python train.py --n_layer=9 --d_model=640 --n_head=5 --n_kv_head=5 --head_dim=128 --d_mlp=1728 --vocab_size=32768 --activation="swiglu" --norm="rmsnorm" --norm_place="pre" --norm_eps=1e-05 --positions="rope" --rope_base=1000000.0 --rope_fraction=1.0 --qk_norm=true --attn_scale=0.102 --bias="none" --tie_embeddings=false --parallel_block=false --init="trunc" --init_std_qkv=0.0227 --init_std_o=0.0227 --init_std_up=0.0227 --init_std_down=0.0 --optimizer="soap_variant" --lr=0.00544 --beta1=0.95 --beta2=0.98 --weight_decay=0.064 --lr_head=0.00534 --grad_clip=1.0 --warmup_steps=49 --schedule="wsd" --decay_fraction=0.721 --decay_shape="sqrt" --final_lr_fraction=0.05 --batch_tokens=131072 --seq_len=512 --doc_mask=false --z_loss=1e-05 --train_tokens=524600000 --steps=4003 --dataset="wikipedia_en"
Each number is 128 + 32 x the weight over its row's rms, rounded and kept within 0 to 255. Layers, rows and columns count from 0. Numbers have three digits each. The size before them is the row's rms in percent of the matrix's.

# layer 4 MLP down (transposed), 1728x640, rms 0.17, rows 1702-1727, columns 600-639
106:042154127140052188174176087126180152159046107131100151104114140118064155089120162150099086111145113184084127085144146170
102:123111187156134093152091049149073094145113108150145142118167066176084108132127105145116083136109129130144140201124102129
099:178115154115119181104147111091145098137172118093198175161134100158130150087128140145176159141144135108074101159179193051
100:108108145116121143158140202170137111088112144176158173167068087102141099113135114131130098130129111085135101133151140136
096:102124137147152117132160166190127146142132087092144193159182144111063113080186144098145144115148118093148155166125138120
098:064185125179157094190159141091096131118177128165124134158072122091150125163183156122097041077163105130120069162091131125
101:094169148105089084102140196106127133145146133098131111114148139143152098139116127144081137130106104121143139145148127174
099:115156176142135118111082084121112147114136135106105117148141127153109106084170147142135122154120169149202145230115043086
099:143230117091148117175086097124156069114160108176166114126126122107120036180113122106110098106106130199113138084076080160
097:100157097157104111128087119133164127099114066133155124174164126095069143119140067064137129103185135147133149095181134150
096:105156109178139122125165097167138143130109127159171167152156143108142174106137169119127079101149110098166124084145088140
097:113088163102103114131112139105146134084197124197121127130136148138114082155130105039126102112078189117142109079158136119
101:131132103087188071104140113121131084077150141143122145171186111081103134214171119108185136130168134147136158087127080172
102:076111135134135143160130109117097158119131138180112123124121069118102104164155173152085126119157129166128123112120167114
098:159149152120107103121153133122141111106176125168148119143153079098104072158070132147152097152220163133064137146146122191
100:143139132057159114121143141095159142181139110134092114194159129129109120112083120176122147115152119133143095060090153098
093:148126139116084127090111068118076120135162151164104093103150127149113115116196104065121126160149129110123135090126129072
104:116108077127136140147151158119130064078128123139167135083177137188134122081123074098114078154129094110178141183157136093
102:112090123122110128118097176139140184114093137150113118105107130154089164122094078134157100163075164075173068162118108158
097:161141091153135143108155078112123113148126233166074128149111092162139135132172176128035180158123150090114131162098161164
104:089114079157089134133146171094084193129133218052123186146160108105153139139148117146199050127199174084134082131153118137
101:114133156115174155142107179138186084037121177119099101060090126138106136093038102139127153086088141144115110132128109155
097:087110138191136107109124155137123102138087158142101140112122095130142166156113163078158141133139114095120141093126172066
100:150108107081174094135113096140134106109156124126019045109110082178102169118132110139162146109131123105144119116091131122
099:155135172094139129142100177006170118072126149137082129099139138129130134100135096176140127095107084147134201111155186138
097:124152084188078132125143130162097107127149115146138093149173174149051129098148131124100150125154122154127160068106070076
# layer 4 MLP gate, 1728x640, rms 0.167, rows 1703-1727, columns 600-639
099:097152113110191142116132143069110167113123125136136112093182117144131117075101130135161107131109175168084135077092149100
101:119148131111141112140118127132092060088127114117134094060150164129127104138121148190160143164112144073068165096102136114
100:086208070146048119143083092180140063207129120147081160116149108062099139105182155076111101085135090151095152139059065146
104:086188156119150088118112177100150143079137159141159121112083171156131096097152128155182120118057091037174132184132097222
093:116147132121080112109164113107143136092108164191137066170162150127177107096077143070119079153139141161088083180149110140
096:101112114182163125135109133139150102070109091121078118084151125104149098136127162139168123118118150117157130124183139136
092:108128083113121050145195093132138142144121124070163097115138162185186122116128073107156127135140097112153042086151131124
094:110098169116106116129086161054134162127182103071163066073148081121090162154122160132117155183079176151076061205064116069
096:121185164130134125084170115084114154104100122113116103149140175091083119128092045200124163059146141099126125062130130111
091:209140144115110153176107141181109165116116148069153128076123131150097113084171132178124124132135131110150162125164075112
094:165096136107152153169104123176071101156135059140115121129189136098114140108094165154107149063161125133095087054126153124
096:093163100138152119093078123142103154150078150130135154153098126092113048113185135175067111197092144123068139108117132124
104:108113121107131119084152173176135059140155173125097095164118147107075079182143075093152176137141134181124111116080133120
097:090191156124088104144111133164114173127111104079185166121130101121120110127151136138083107137140096125142105080137111138
096:142155155105130121154165073141119138092079161118100083136121131111128075075174124118087202119114114138126132081156101103
101:121070132146123120185116128189154159175103135106120172094079133121118156129111136059158189159095149130134166141122065197
102:091139134091142139074098113093112187128165103183103152130172083141106149117160101151161134141107099172139133176181134164
097:113149134119081149169135097154086057122154130153176119172130100131100044067143109102141099150100109108167144185133185093
097:110140130158133141153090083161110102133072154147130091124141163176095184128094141158124099169133128132142150156095135115
105:110099121114099150055135110176128132124203141145133113118100117133178128187151130089160154215109143152170110153202132033
098:118121123118063187130151105091158133106120126085116072163169144135111135086133150145117117131171164149162137115152139120
101:139108144162109146162142105060099125179150124120118127124120097102159149133143161123136099158139121045146121114138139116
105:138129117103075099102111096162109117141111112048163100153128149094107147104175155111099103082099112133142080108122153117
099:105096195153156095182144120153158126149120073100119131115091156162112159151071152117111145132125114105131184062159138151
100:163071088147165079103116161087103177124134121141114101193130116073169107101093106112111146141114146131066161161144175138
# layer 4 MLP up, 1728x640, rms 0.174, rows 1703-1727, columns 600-639
100:116161129095155117148104150136143105109123087096111124142142106145160163144147151120131129155134152062058129097145042130
098:139166125121149127152124228163144104163176093136150135176143145108127155214131098108080117146139170143129098144144086109
099:160088151132135175118108146073082151104124174143157145123160054148113096126143149104128079122166175098191086111125179110
103:130170186068119151139065154149143120177140136162136154109137198122173160150114105108117114151180162117120104196095115163
095:130151191124158110127151113111142228084132124109109123172174096109155128151079115118122108144104133157136138128104117100
097:132148147143132142156144140150104126197105118176120109105106190147103154113067133118066136130177082140146127142147126135
096:127151136124137112099125103134129183092130152123167140126104136151196124072079158080090115117138142120180117108114093154
096:117138094106146138173155094115114127088213122136097150129127148152114107121136134122107106141124085167151175120101122134
097:139126104106134123138115148155124094144143087151138165129081110085078152143091140041175185164089199105089136141104171128
090:153104131128180146106158168125179156090120071045134096113191127131142125107163188183136162110147143174120127151192101115
091:122115119127165103182125163141089106155118141104174120161140155023087115156120119102131145168079131078149103098098138120
098:173108106125153128076114206140095142114139102152131130131124117133117086104194117135074153123149130102088187112154125132
102:198132114121178139100118115102130157131093168169144176127095152115133104189111155103127105142164046109141139155109162144
095:143114149093157120178148169116135116137151132112104106143145166147084164147160133090179135050124109158108197154187111099
102:117142123171154152109114168094096104143087106106197171157130092150126173129114125129163110070097119071142124124075185123
104:153133146116162191152119118138111127137073139116109160096112139126108082150117082139153193061141090141123171145183149080
105:101145136118109137108133166138101092096145117174129083152133072111090121106137112050135130140153114112144094172187085136
099:143125068219127084114153086105078147149094106114105082076140145065124127141125120166075153129086164206117135133135120166
094:125108117125084081091081113129114105106116115127137100099066158108120160129077152178110114176129150110124216143116102154
106:155126166172151161055157117124193123091108117115124130122114112157108104093135105121142114160180131104167169135098162095
101:172121153109111112138199078113113126104072150204131147072130109235163099128142110155125116151084181149130138106141195107
097:048104088173179116111183111126070150128140060124128108158118120125139164163085127148137083125070166136098093137080193107
106:126121103145148149141099170127132130125143131076111140092152086113127126159131104095109126077178150146163131123116167112
100:096129149095121146135135102105143122101166151117105136154152087108129140126105095132092184116139117126068099128135122134
101:126155124090092160156188091098125113133135117107138139113119147103100110129166175123143153121141126130135144131130075129